From a checkpoint of a small transformer trained on Wikipedia: 4882 steps.
Each number is 200 + 20 x the weight over its row's rms, rounded and kept within 0 to 999. Layers, rows and columns count from 0. The size before them is the row's rms in percent of the matrix's.

# up: layer 3 MLP up, 640x160, rms 0.0904, rows 434-443, columns 0-159
# down: layer 3 MLP down (transposed), 640x160, rms 0.039, rows 434-443, columns 0-159
up434,095,190,202,209,190,218,208,197,189,167,233,168,203,196,196,157,220,211,235,196,173,178,176,246,217,199,211,197,211,202,216,228,210,176,212,194,229,186,192,192,157,210,202,196,240,194,167,216,193,181,188,233,166,218,197,179,199,170,208,163,188,215,203,214,153,204,219,210,197,211,209,194,162,193,233,180,222,219,191,230,182,200,179,183,186,196,171,195,197,185,236,192,182,172,200,215,183,172,206,185,218,247,180,215,218,194,198,188,195,209,186,214,191,218,175,233,221,231,193,192,184,208,232,202,201,210,220,190,185,232,209,167,191,174,219,187,241,169,202,219,205,213,188,209,203,214,211,240,234,191,166,213,188,209,200,201,191,222,176,205,177
down434,096,168,197,196,233,203,183,199,185,179,203,147,232,193,217,235,204,190,189,196,188,201,240,221,212,205,231,230,216,175,190,211,237,168,213,242,181,201,198,193,210,145,192,183,189,207,223,223,200,197,175,198,158,222,187,171,213,139,207,219,186,201,196,167,215,203,177,227,192,180,202,188,183,194,187,187,194,190,203,196,241,255,167,195,204,203,216,219,184,191,201,238,186,229,209,196,230,195,207,193,170,203,189,200,173,195,225,196,170,194,188,219,218,228,178,212,215,204,166,219,202,186,222,203,227,186,206,191,165,185,216,220,210,179,228,212,162,204,216,198,188,215,209,214,199,211,215,200,199,209,185,204,199,211,185,201,162,206,184,202,197
up435,104,192,215,173,204,180,215,249,221,215,155,224,235,194,219,206,204,209,189,178,155,172,210,234,179,201,203,188,165,212,251,189,196,201,230,195,201,208,199,177,215,187,210,199,188,187,212,207,215,181,205,201,195,237,207,186,247,210,201,192,208,225,232,188,235,187,234,200,151,188,239,208,186,166,201,207,209,186,194,206,202,206,213,221,206,198,214,222,189,205,225,192,201,197,175,191,242,200,177,205,228,182,176,221,221,203,179,198,231,208,184,182,212,206,176,213,208,183,162,201,183,175,190,196,178,178,205,187,192,223,194,166,142,203,219,204,216,207,164,223,213,193,193,219,218,203,215,223,214,209,171,208,182,217,220,192,195,171,178,204,209
down435,092,159,207,221,221,221,150,190,232,223,244,193,196,200,202,209,195,234,187,198,202,155,185,211,218,188,191,174,214,174,177,228,235,178,181,208,239,207,193,197,195,199,172,213,229,191,196,241,202,164,183,201,216,182,208,204,193,216,214,210,196,223,220,190,183,230,189,175,210,186,196,229,184,192,191,213,224,191,204,203,196,193,163,195,177,203,177,200,228,185,193,189,225,195,211,184,210,189,181,190,170,229,248,206,207,207,193,204,216,198,192,170,188,200,190,152,209,210,207,194,207,203,197,215,158,191,194,200,241,168,190,218,223,209,216,151,180,205,206,241,197,171,161,192,212,225,190,203,193,207,166,196,242,194,196,228,221,210,213,202,195
up436,092,224,200,227,185,234,218,223,189,199,217,207,193,196,202,191,198,192,185,197,176,186,220,213,236,188,225,199,191,207,175,188,217,223,191,197,190,211,226,239,208,203,253,196,189,212,206,183,218,197,237,202,207,181,210,207,184,164,226,191,183,199,183,214,188,205,210,208,181,197,181,192,196,229,166,226,201,235,184,208,227,191,209,172,180,191,201,210,180,153,238,205,212,212,203,180,202,178,160,179,200,189,182,215,232,206,211,182,186,189,160,148,187,185,191,186,209,205,170,209,237,198,199,165,177,238,221,190,240,186,215,208,207,212,200,218,224,187,190,205,214,220,198,161,219,169,189,176,184,247,201,214,165,205,154,175,210,192,207,191,200
down436,094,225,231,180,198,191,186,190,201,168,165,225,209,232,174,174,165,220,213,221,165,195,214,219,185,223,232,206,172,161,198,237,197,207,208,196,207,211,203,190,212,175,217,177,176,227,190,180,146,207,245,157,186,160,190,200,171,182,200,195,223,230,205,213,193,186,190,230,207,248,205,199,207,192,205,189,229,192,177,226,202,221,194,221,204,204,178,225,212,187,220,209,217,202,182,200,203,161,174,238,223,199,205,187,225,220,181,177,179,197,176,224,198,183,197,207,189,198,189,189,210,198,211,160,208,171,203,216,191,210,201,193,161,239,214,216,204,194,193,207,203,198,193,191,193,195,191,217,219,219,195,178,235,215,221,235,169,215,218,209,210
up437,097,216,183,214,169,226,200,197,192,195,209,191,196,246,203,163,190,250,205,207,236,173,198,185,169,143,192,205,198,199,209,221,191,192,185,220,213,191,226,202,187,188,191,175,220,200,176,189,206,195,213,229,197,217,239,190,200,225,204,242,209,211,186,223,208,164,209,170,215,214,215,202,182,221,197,196,199,175,159,215,227,202,207,211,212,195,179,195,193,166,150,208,194,191,207,182,212,174,219,222,189,209,217,185,195,165,207,179,217,184,229,221,171,225,210,219,213,193,207,195,171,203,191,192,205,186,191,168,195,217,238,210,224,224,184,165,227,194,191,196,195,189,193,172,236,183,226,205,199,204,172,228,190,171,181,193,196,254,185,224,187
down437,097,194,173,184,220,197,194,218,237,173,202,203,171,237,224,212,172,179,258,226,242,198,214,202,196,190,173,242,203,224,181,224,213,212,230,251,205,217,188,228,208,175,228,179,209,236,256,183,190,193,184,197,204,195,207,166,219,175,194,175,171,200,178,193,197,213,193,200,210,233,222,189,203,211,201,189,181,210,163,209,207,205,247,184,181,185,205,192,201,215,195,191,184,163,206,205,247,228,207,190,180,182,170,157,201,228,189,207,201,180,221,189,224,190,187,234,194,213,197,197,198,176,165,164,237,209,202,201,194,206,179,183,206,203,176,207,191,184,204,207,211,199,213,182,219,208,174,199,186,208,196,195,189,200,186,192,197,211,197,192,185
up438,095,216,202,178,173,173,200,177,192,190,194,184,170,187,172,203,192,199,168,184,200,193,225,176,196,210,235,203,172,206,228,241,223,216,252,215,193,202,191,200,204,218,194,201,197,212,159,224,194,195,196,250,197,202,177,202,239,227,211,213,211,217,190,200,216,201,220,190,174,260,192,245,240,193,165,227,184,216,179,160,193,207,207,219,201,205,196,211,178,207,194,179,210,213,214,204,199,200,184,234,204,173,188,204,209,207,242,214,196,161,213,233,189,219,209,197,185,188,183,237,206,202,202,173,185,199,197,199,196,205,220,236,217,170,211,210,224,157,225,190,188,180,192,204,198,206,216,178,187,173,166,171,197,203,183,205,205,167,187,177,194
down438,089,194,208,205,191,257,213,215,160,201,186,245,202,206,208,202,202,181,211,218,234,218,198,192,213,220,193,193,213,213,184,197,175,155,190,190,197,215,211,176,207,224,228,229,209,201,185,211,206,160,203,190,182,162,181,214,174,205,219,205,183,205,169,237,180,193,168,202,171,230,172,171,211,200,226,205,229,197,189,169,195,153,161,223,176,211,210,198,213,216,227,200,236,215,190,182,172,174,233,227,178,197,235,181,208,218,183,201,181,188,197,156,208,202,246,212,187,177,194,199,233,213,202,215,190,184,216,213,189,213,197,195,209,218,197,194,222,190,201,207,216,199,213,197,168,215,208,164,193,190,208,165,197,228,221,213,195,214,201,189,168
up439,102,234,206,215,174,194,240,211,176,224,179,220,210,189,179,194,228,182,235,215,231,235,194,200,211,185,196,183,208,235,207,213,201,183,201,184,226,183,193,199,182,199,210,227,222,243,203,186,243,191,169,189,226,190,191,219,179,181,188,188,189,202,188,226,191,195,164,188,203,190,232,186,204,203,198,202,191,177,207,217,189,215,245,188,197,206,213,188,223,214,197,232,146,208,175,197,177,185,172,154,213,199,193,188,218,187,206,184,197,211,196,206,198,188,209,211,203,211,208,179,210,169,161,196,200,146,235,224,223,192,201,212,199,201,192,215,196,202,200,213,224,205,226,148,240,213,179,224,225,171,209,203,182,195,228,195,204,163,189,170,176
down439,100,162,163,185,205,204,147,164,222,178,188,200,217,196,209,259,231,145,214,181,199,211,178,194,205,206,201,197,188,217,181,204,147,199,236,240,222,223,181,205,203,195,202,215,212,155,213,211,243,202,172,178,202,210,193,214,193,232,186,188,214,201,191,174,209,226,178,220,207,163,192,238,181,188,161,191,196,190,173,174,220,208,206,167,197,235,191,203,222,203,186,207,213,205,221,180,199,202,227,196,201,210,192,188,228,207,196,190,170,217,182,182,197,223,221,224,210,177,224,173,217,224,197,216,192,210,189,214,187,190,189,206,228,223,210,182,202,198,207,199,192,181,201,188,196,238,175,180,182,208,208,203,224,224,212,202,197,172,215,193,207
up440,096,211,192,197,182,198,206,208,199,211,219,175,215,230,208,219,194,211,237,205,206,230,229,171,189,196,154,236,224,174,204,199,167,196,190,208,180,178,165,201,208,233,217,178,188,166,195,191,242,199,179,188,178,184,195,212,230,201,205,256,181,203,189,199,204,174,211,168,161,207,265,202,205,211,219,186,210,201,184,214,179,179,240,193,187,246,214,211,183,222,181,230,171,198,177,203,237,200,164,176,203,232,223,181,191,174,210,192,209,194,198,195,207,188,174,215,187,201,176,184,207,190,188,199,205,192,229,210,202,207,185,212,201,213,222,210,202,206,218,222,217,180,202,215,230,194,214,165,202,173,189,196,217,206,194,176,231,211,188,233,172
down440,101,190,234,213,232,195,210,178,215,195,200,168,213,205,206,201,197,224,228,181,193,179,223,187,179,179,205,178,190,203,228,193,205,205,202,201,190,205,188,217,195,217,191,194,219,184,205,210,203,202,180,194,181,141,188,197,231,216,204,200,191,208,210,227,213,193,198,233,199,243,171,226,198,207,197,168,184,222,202,169,194,173,210,203,176,198,180,193,201,151,239,203,201,203,202,258,187,223,184,180,195,221,167,172,218,206,171,218,170,209,221,165,191,164,201,236,183,187,202,196,206,207,198,174,212,223,192,193,222,185,214,230,169,179,198,234,191,181,201,180,197,148,212,185,197,177,190,200,244,231,214,200,213,214,196,216,226,193,253,220,200
up441,090,198,183,200,183,169,170,232,173,201,177,212,215,172,179,153,193,209,215,196,192,183,239,236,204,267,206,190,183,165,161,216,223,203,202,206,179,190,154,202,236,196,160,176,203,195,179,167,233,222,204,225,179,184,191,212,215,177,208,220,239,203,215,209,204,158,232,188,180,205,225,202,225,236,200,234,204,193,206,189,186,189,202,193,182,214,183,194,206,180,210,199,209,183,207,209,203,205,191,202,169,184,223,209,203,175,197,171,209,217,178,201,202,213,204,216,180,193,202,246,188,202,232,217,187,230,188,190,200,201,218,211,210,216,169,204,241,181,211,219,225,182,193,190,192,222,197,186,178,175,190,214,212,215,196,223,199,202,220,214,175
down441,087,200,172,173,182,178,197,204,205,156,204,206,184,212,198,205,174,205,199,192,202,197,209,218,225,204,209,199,194,219,212,215,229,198,185,179,194,198,233,203,185,203,227,193,195,201,235,209,202,254,174,224,196,164,183,202,193,208,193,178,208,157,182,196,188,218,161,159,178,174,158,178,247,175,176,220,204,231,183,171,193,187,194,213,200,196,208,216,222,188,197,215,170,209,210,179,214,217,212,231,205,220,208,200,177,257,242,223,209,199,186,217,151,189,225,210,198,178,203,185,207,196,205,184,201,202,202,219,212,200,202,165,245,233,185,189,210,219,203,213,177,179,200,215,225,207,227,218,210,236,193,204,189,216,184,215,223,176,191,229,172
up442,107,180,184,214,212,209,165,218,212,215,203,203,195,196,203,205,182,193,195,171,248,206,211,181,210,183,238,190,220,139,227,204,226,182,211,212,184,205,210,215,191,201,225,192,204,199,185,178,205,202,211,194,235,191,195,195,185,196,198,192,194,193,181,236,192,177,211,200,242,166,201,193,181,223,156,184,210,177,215,223,197,237,206,200,208,217,186,201,162,163,210,198,219,234,245,211,206,158,194,161,220,195,193,206,236,190,191,244,195,169,159,210,177,216,218,231,210,192,192,189,195,173,206,204,168,212,191,191,186,188,197,223,201,193,178,180,180,176,174,191,186,225,165,193,213,213,182,212,191,233,192,184,213,244,218,171,202,202,201,198,223
down442,095,220,216,203,175,226,213,206,170,192,180,206,171,203,252,192,229,210,213,190,190,219,209,182,193,177,168,218,220,210,165,188,158,240,220,199,234,192,159,225,204,194,188,198,200,228,202,186,197,196,149,178,199,220,225,203,209,244,150,217,243,187,237,192,187,182,188,204,193,241,198,184,205,174,191,243,198,200,194,213,198,229,177,191,191,226,232,175,195,189,184,209,229,173,225,185,233,185,212,149,209,196,198,208,208,208,199,186,218,207,194,193,166,195,170,174,209,172,190,222,198,189,219,188,213,187,200,186,209,181,213,202,201,199,201,205,200,210,225,190,208,190,171,191,184,189,214,190,201,198,221,156,169,198,227,199,188,208,194,182,205
up443,098,186,242,214,212,217,191,242,243,199,215,211,176,184,182,260,224,210,208,191,209,194,161,181,174,222,174,235,140,221,187,196,212,205,166,201,215,204,179,184,196,196,193,187,211,200,191,198,186,177,209,218,216,192,203,171,210,198,179,206,203,235,173,197,178,173,202,235,213,195,224,217,204,211,200,247,203,200,225,190,208,207,220,157,152,179,200,214,197,190,195,189,179,207,212,231,238,180,175,202,238,193,208,202,190,188,195,224,200,203,214,208,191,190,200,187,173,177,210,230,185,205,184,198,179,203,215,160,192,207,200,187,229,204,198,169,208,192,179,187,224,199,223,210,191,202,170,218,184,218,186,204,210,202,205,216,201,177,216,241,241
down443,104,176,173,175,228,181,181,215,209,206,195,213,178,201,217,198,178,201,198,199,197,181,181,183,193,188,168,218,240,212,209,225,182,183,206,220,220,222,205,232,204,225,174,173,171,202,207,225,188,221,216,214,207,224,209,204,197,221,202,193,188,173,216,224,201,260,206,169,212,189,190,181,234,189,226,189,195,183,191,233,211,169,167,232,196,184,200,183,183,203,199,203,179,193,212,180,192,215,207,216,162,205,208,221,205,173,178,171,166,222,235,220,168,218,206,232,206,181,224,183,165,183,180,172,228,185,143,199,214,213,203,211,214,247,219,212,203,183,209,184,203,232,202,176,213,192,195,195,219,173,223,186,227,220,198,209,188,226,195,208,175